Part of a small language model's weights.
Architecture: RMSNorm before each block, learned positions, no biases in attention or MLP, untied embeddings, normalized queries and keys.
Each number is 500 + 25 x the weight over its row's rms, rounded and kept within 0 to 999. Layers, rows and columns count from 0. Numbers have three digits each. The size before them is the row's rms in percent of the matrix's.

# layer 5 MLP up, 1344x512, rms 0.102, rows 464-497, columns 64-127
095:535509509497535442503518490543510481477520523497493492489519508461530516496463484474514483522513502481496510548470481542533515508510472483509509491561516564483474495464467457513502528465519504
102:539507487458481535522493484462508507443515465486463495512495473512527502503522519516502537507474486487499490481513530476528457476524455518502536506516540533472479535486501499512515513482552530
091:477503485539502551500508502533468522514520489505534486518497532502530480561549483495460535478506500544551469466504502504495505490515476488489493519546528513471478504471504514486455503486515507
097:441509516516516532486466511468473486535507467490529498507500511528505518498501498504513500459502506492499511476497518540511494502496533525505490476498444500486518491502507585437524494531495476
095:480485441454519534533463485524473473545530459510535520475473497484506485506482462507483505535522549513522499495498514487512486516475524499502515452514471552486550522459527494517500487523469495
098:507511492498483526481538454501499525482465484473483491465501497493509467497536509497495508486472540508521484448503515532564504522528472526483491505485552512536485471536515485519486523495497502
099:501470490486484529532478483489487522552486480462517455492495453495515532522518543481521508477526497441487486523485517490523511528448468488485513482470492448507498458474524505501500543499513468
103:493471552530500532507509494480512469504467519546492521487513518538475525495481538503548522451505515497537497495511512512515506487533492511484471498478519523493515517525505474523504475478535483
101:513503509471491504532473489470509497482494527516492517495505436507529474516465514505480483534474489520524491511519484499491464512465551477484553535506475508501553480479508491507554474529527526
093:473469498485486478505483543494471490456543504510423530486499532503506513462458472484522472525462497480522505512509501477455514497516456462426515490498461490523576495463531535509533519488527487
093:516428475507489448511504480515509440516483491500493527468505491477514511495508459451445513425514519494493502527507507416466485465532480512522474495513485498516470481515467477503492485503550515
092:530520516513464474467511482507548520507472487512520507523501522527500498524572500501519507530497490517490530487465529491532448479528514518469519497475544481469441506502494484535492542502447492
101:491527531507463487496481537534553446545490491482546509522501512537498468501500508508486510486539510498501500519482504504505521496453473501479467482469520490512525504504506505488503497524459525
119:490492477497470515482509511526536533520533526495479516469490525464523503506485518464459448541530509501470507496519514542496531473488508516462552519478493479533494494516507489438535544509489557
107:494502493486495528522515493491499523487518453519494527501496528497529552509496496485458532509505528510479485502498544529500462537496507482526507472491494473488532546494484483467522492509523528
102:480493511464527487506499485490518503515473484485524491490481516501482485477493511491465505518529441528484484437479495516510511507490473494517494493538472507508490527554527479514532509505495489
094:461472536480542513493503546504509511538523543522480544478546458494508518493495481493470495499492484534493517460509464535491492510509520500529468524522523504462507501501486467482557571537441493
091:478487501467524501454478515497521525526530503487562496520481482502491508522480478473507523518492478485524528517518488511499503595531488504489475499486502462488501533458488511515527514501488500
100:509539484527474505468541463491462486497498553539486531487513506488508465489476505464484512468482496558505531466514498568512500513462494491523505543490508517510521489516490477520525487483515481
109:516522531509512518507510491514508532481486513484531506531509527562475423513480516491504516535549485476479512488514535466457489517482487522445526485550493471468507478505486507439518525483506539
091:539491528532539486488492472511490497539505459486506515534501479511455520475444509491459514455536518531500486490470508486467508482559509491516492504511486512525516489480486527528482552522482526
092:527507514521518513482493492478492488517479500497485498507479485540519454495491499508511493498469482530444451491507437520470478507523510520502523531491519533467510518561507541491531486510466488
099:507450523529529512514508517500514494499521507465498501463500498525476516466520456478482501482518473524531493477524474492530531481573536480459499500474483514479503515527499506489501461559504501
097:489536546484479505509485478498472489505471515540487478465507533506527493492459478523511495500492503524520524464431516523477491477445510521491542504437511515479522511541473507477482512464536509
098:474470514520514528453493514487525455530490507476463492482561526473527477464493507465539521500543513516517554546523459462521488440498469502462498553502479506488499515483495477532482513478511516
094:559481533503486526462502446470499489487514523479502516502519440550508462500481517497462509556485477494497505483517509499516486510506511471464527456519539500532506513483509494472478496468479524
100:548537501521497447493545484505529503504486468480503490463489497471476463483522507543506489491466483484490483507499517500498524537493476503503524481496487519481481462512525515516525529518488534
101:489507522503508501477472505518497500508504500492487489511479502480495586472493503483473548492469521524513511491481507546435528480469499451556514485517478485507479512494498467468483487452509492
103:471482547466500489516504527498480505493522475493498477505493485463530481483475525494472521501515492522488494532484512442519500484485473519488508548499521532459510503456510463513494520482499482
110:542476451513525503531511479563538510532469528481465514484554503501527497502517515491470510477490508476514489504474492506521519528502477504514514476571493497515503552487495535492482531529488502
098:513532517500526488479451546513501505491464558507519491478492474478511489441495438486500529512516518458551517508503499495493512551488545473482434473493540492499468518486506513486508479493497461
097:479488517497516542462474511471480499517527463515481524501537516469508528525493512540472555531485478497508505483511515520525527493479508548547465509492487524478550527502508501536516496509525505
109:537545549430513506544499509492446496521499520503505503496519530462458489465490468486487506478514508521511463450443495465530514488494500524505501499501556477469511529533485500511508535542459482
098:516477512518498495497489529512497472495494500486529510462518536514495499464528505510475487485496500502551487524505477477475516509485506504479538480469509487480444494544483490545492503554485530
# layer 5 MLP down (transposed), 1344x512, rms 0.0928, rows 464-496, columns 64-127
096:499473458512541494529466522499487477497503507459478531486530475546449505503489509467507494513507487535476544495464457486555529507505542484500505520474502515514495504474492435511501521476485562
101:508444514520493492493466535454507463474514483499489498466487490502475531499535487513522501495523557482509489525452453504528535458500484491507485481502521489511467486471497500494512505510482489
090:509477494526528533506489493473517527523491467499495497463506466495468472519490516509519508510520510490508493478483480499522545513518560496458460472489528522500494449526457431473557487520449508
098:449469495527555528556506502472523458515490488477538504508500535557479516521462516531538488486474526543505497499472515478526490494535494505477466540530483538444569535535511538475552500445476495
100:533487493437493497496495500522509501500517489496509504536491498497494511568450480499516513504471480537498519510546473476511538510477509474486495514481446557536497488503510465488521526512454492
094:519497466494470518506526497499515533475505505502535531508512516502509536500481554516472479481456473481500497538520540553501500519514497524525509457500496457482465506529556499485484464517486494
118:517500507517525488571475494477531475565485489492517506464481514479485467508510522500529486506511493527450508485508504522493487479512511495501523523495489497515452496493500474508547495509501501
100:456482489507480476464462518499497479540500513497500521453494582500475490514456518490483433534521496508522519520505537534508549509527527500471490522494497500511497448521529444454499487467511489
096:498510500521557478520551476527500505449476477526512464508510505469524533473487482516487504502505503477472490468529519511483478531518512497488512474499534508475521467543513471531495500493541482
090:490504498501496457503532508516473511519565468519461486462469498479507514484506495481495479491502485512537560468480483500467514501463488511498480488497555511526527542463530500488517482503449527
098:511498473507520512476502491501456490560495489499543476478510435472550534491472459450503590483463497530487447487492498487496468476492439509524516509494519519485496546525482490492514505487464513
092:475508506557533504480517482500481495485484502502532553518492534438476533540491437497467490526541477516495503532500447477521470491537535487542510527426495531502491482495483512460516488470478479
105:496500482516520499564521489485513462484513507532524529508515500485531483470558463545505501539514496525516501484491474491479531501501507452536516493501513523498487476532504501513478468523469502
105:472495528457503492510499479504531460498463523465482500544492515501509456483519533514460526512503493468527486480497510534476480466526477507522559507535553485492484517513467483525459492528489542
106:505489518504489535500507494512503456512509513535523497506534474489502503490517488515493539521508506522460491551502505504460516540493475565459520526546494515526464474515476445501466490502481454
100:517525516466521451480496498467497488499474526482506474562491469492464475496528530450496497513474440478493513485534459510488485495495479488499431509547531501480512455507471485540534501494488454
092:462488522468496516483472530496497527515518530509490495490513524520490470485473531486531487501486495484500509510515481459498455527521508523518483536504505468471494525469469488443438509477525527
090:563476487464503493485466510480526536495475511530510466485492487478505477545480455529496551510497521481516483492492484487512508530480490466482530484512492544478508491521532518499485532493488445
096:520448505511511499525513467504515495503544488507466514484503492525541521478477527506543536491484490460501486486537517478507501490519528490500495479538470513478488500473520541517491484524452499
109:516513550503548475492500518525506503511483503488504510504499497531512528507580457469493510546520494459515520502454476434502486498470495494486482517515465483520529486483526523536512529501510518
091:540512536518491489484502477513516498507479513476496545530545493493530482521506473466514456502556464516493555491499481525492498476474500512509481517448480512454556504502497514552493546512484489
097:479502489499511489508533510526518487527477505500490485518503537553492462509517500533494521513504521503499487518517499516484505447471499532535537496535503482485497511516491518513518501512515497
104:469477539465503500456509498488522491525442526480481509501499495522475521480546501404519524519510484475479501469478527513489509483505491496474510465494475458489483574467482496487502510463490530
105:491513564525518492504524478488497510496498531465473510472528503518505507534487475489498520493440507458516486502458453530475461495464505477504477488502491510502515486511486505519486498495518512
097:472514483465484514495536526486457553470463512498460470478531495461500517496526537472499493515520474497502507514510499508524485511487491516550511501517543526462504524483484515531497474507492492
101:489471545463489494487480485456495522546533507517510535524557471540488479536471485492518523522497497485555494519491508514473457496492522452482521498516497479511499490477471508447487481502503514
102:518496486524545508447525491472486491504505504497527514486478522469469528491507529528494495495471523497505509505487505517492477506504463485530517514561503468480520511494517463527477478511480560
095:502501518539514522533546516551459517493488530529467491497484515457445526490530495504489452523449521526507558506524444514515468531500533479516481488479528476498518487528506522524505483534445544
107:495563484455467529500506509491507504494480478499531504494513435501516435499495505460506502489463515482518479544483549514504491485511463507524502534546524495477519481460533494463487474500483495
100:497507494455479507522486528494475486496469538506550481510519517541493471494483497500465501531461533502457482502499466473497503471514524475449459491544510480463503499519493510502487513519467490
098:532504514503489524497492459521501479478516492519515475482509515455508511463543577465462514487497534494458523485525501484476506523494490457477527525494479525538507496489522456446463501504465514
098:504489517500463509454479536512519448470476458474500491533506504492485477478467481501524515480526453514521534529526490496525504486490507516477477499529491525499470510479503532507448509492527520
104:544439468507516509462496495485521491527509511493515539487497465490529503503496498487478509514518520513484516542543524524482491535491481503541510517539488533507470503523511526451503472491519476
# layer 5 MLP gate, 1344x512, rms 0.099, rows 465-497, columns 64-127
102:456503493497495479500510523484508548518452489486505566496526469468465520500476477491490484513493493471494481537547470464464530521457470519520475491464491484477525477480466506508489488551504499
090:485465502496499453513509464542471487522484501507503474534506483516482479505489531516484480513515510526495517497502467507509512482488482542517496489487535486510449482483450472508504499506478527
099:470520505510509527519469472482475519523527473466519494479484538490489532470477484502501525517501481512469498465478536526488511523464480523447520486524480540487481467496552498486504496486497487
096:483541551509506473461527488534557537501503496546439502510479514470463491491539496491496477542486512487451492528492504506515511519503478510464497546508528511494555503504465490468501524489541524
098:470515496532528491482486485503465491536455493473492489514526505491503505507532504512504475504528518563481476496481548527448578512498551524507490481471512468492508486501482496543514487531560459
108:546514504486468509485501455503508540461487492517540478468499463510517511504528488465528494517532520497541496520502518533527483473465482487495457499467488493516524504508487494489528487499484478
105:477508455527440529500478502507494487547493485506492483514478475508506493566525502492568490518510479493475485542481529486533508524506476508501503499516492522524556489465506523515510507483474509
099:482503518489456487503490491481484476536505491478506475577514523495549458486510530540490525473559494556504515511495528481513521504507506466501480494473472510470512468526468500504525564553522507
091:506501497508478501513523504510568515502442512505507516454514488532507457472496507473499473527502499508535535475502509511479518516518525531508516510473456509464455464512488475538523461485527476
099:514517462497507461491547512488513533468492526485504470494505471509514497527547441532522516518549536511498534567503491505491512468511470460500470490556487435455479521492480504505503502516495509
096:457475503433531501462510461477503512469477491520480486507539483518467465509506477502471536477482463474499465489490540496514497498484510458471511496519525477522485512494476475489519521506468507
100:478479509492515463524533545538506479466483529525518530516436547484501458526550519488513468465481507473507491523514531467513513519475479509502533497499514457503473484504485497498544515482507516
104:484482495538481462494457503491531517456500484481494534464504555493493492495484478515519510455497467499509504514492439480468504461536509514479468506478514506497520561491507532508538503527515488
099:527480497514502434504526468500458458478504487460502496466504471486470513496503500515503538479487478494478477504521488504511506491515493519507473490483520530477459442500512523508489524493513477
096:506515497503515517537449484503498497475482502517493500487471505488490510489526457486499515452474525502507499524503538530447515499470518470523475478501515505516516452475482483467443496532526541
097:492466476522486509516490513479447520533514523557477480486467497498510507475477462496472507527512476483550494482524504520479500493490515510511493504512464465528453497472502512488402496473485515
089:478522512511520456507534457499508532487497527539463502500471491447541508466491498475528490515493551515471470491465486489476465495526533476551482484493502500483480466506455521502472463527512515
098:497508485467509516513494476554479548506475498511501476481517493542455501506522508478511536515530455516462496503530489498512558543518511487470493515467505457526510477498510523508447485550450506
105:497498507516472475511496511448471495506467468490521503487495476542474511445500494480489523476459470544486477501523505494488488431477469499480542533465483525486541499501459503534507484497490505
090:525477487509504480451479466513488485558484481480489502519526485489465496454477500504481488506509501514533486493503518483478492467526503496503493490465531488498538547499475478504502506538505481
097:486500492479483489490485535471506494477490492519482487473521539483459483508515460488517515452536514502497479494483559498462519486490486484522509493480444496490513481508532456515466539479471519
105:532515504517496446516458479504478501477469434495492482483516479449503506517510510501535525500420515530494472481478514497508529561480470498508490485482512472472549467491520485474494514478488490
104:476474483458485531522515510470525515499510465484477495531531479525534464517530481438455511482518522508448496532517532499454470543520488491517478490555458475512518490488523472549497506494501497
101:492524522460491530551510513475516508489493497530504526518532473541519505528528513518522488521475525508534475523508534491479477535483494520510475580516498494495499520503485519505518451516489469
098:471532551481528533527514516513508488529436539526519490471486496514504510515509486495531488502495523465514549529475532552490509519494497570562484528517459510536499532490481501498495486499477567
100:471462549506503521492523526525510500503450498500460526531489532471491502528505537523538498527536508521504557508525529461478526491506490509496493523499483429542553485546535489513488504530517507
101:477472505527503516505481525538446521529473523589449491511531497481488468483508495468523550507464462541507460519476529487523523499465522467494457491477474485496527481526500493536494498518502573
108:529498511504468485486500474493521481501491522458509462460485535464474518552526490539529527512509479515483507506504526540510490532535483487498528473507496481474518492514492497525509474536462511
107:497512463502493477486499487519461495506473519494498525479518500460513527502479500468501511478512528514517509497525505482517530539527486505502446493563530521495503519493514480526509519489543511
095:512500507510474499483508480484507536519497477481501524481493516513481488529477480525490461486465504518499527460483448513464536506535480528532503515502474507567518494492508485538482504527472515
098:503534467484521529492484480503535493523507543500482454480466521522476525539479493531483504524500491519517531564471521497503519509498520490485522501500549518491529467445493500550479551522490481
104:511483448509476478485508507490469503501540505497541479464527467495576531512539503532535476472515490561547490536512479531507484544488484536495501452527554471498475498470474520469474491481528459
104:444507518472471495482482488488522489509481518526500482513479484495539515521540517494487480504499523503455500503475508507496507532509549542536477501480484494468496498525509539556494466517481462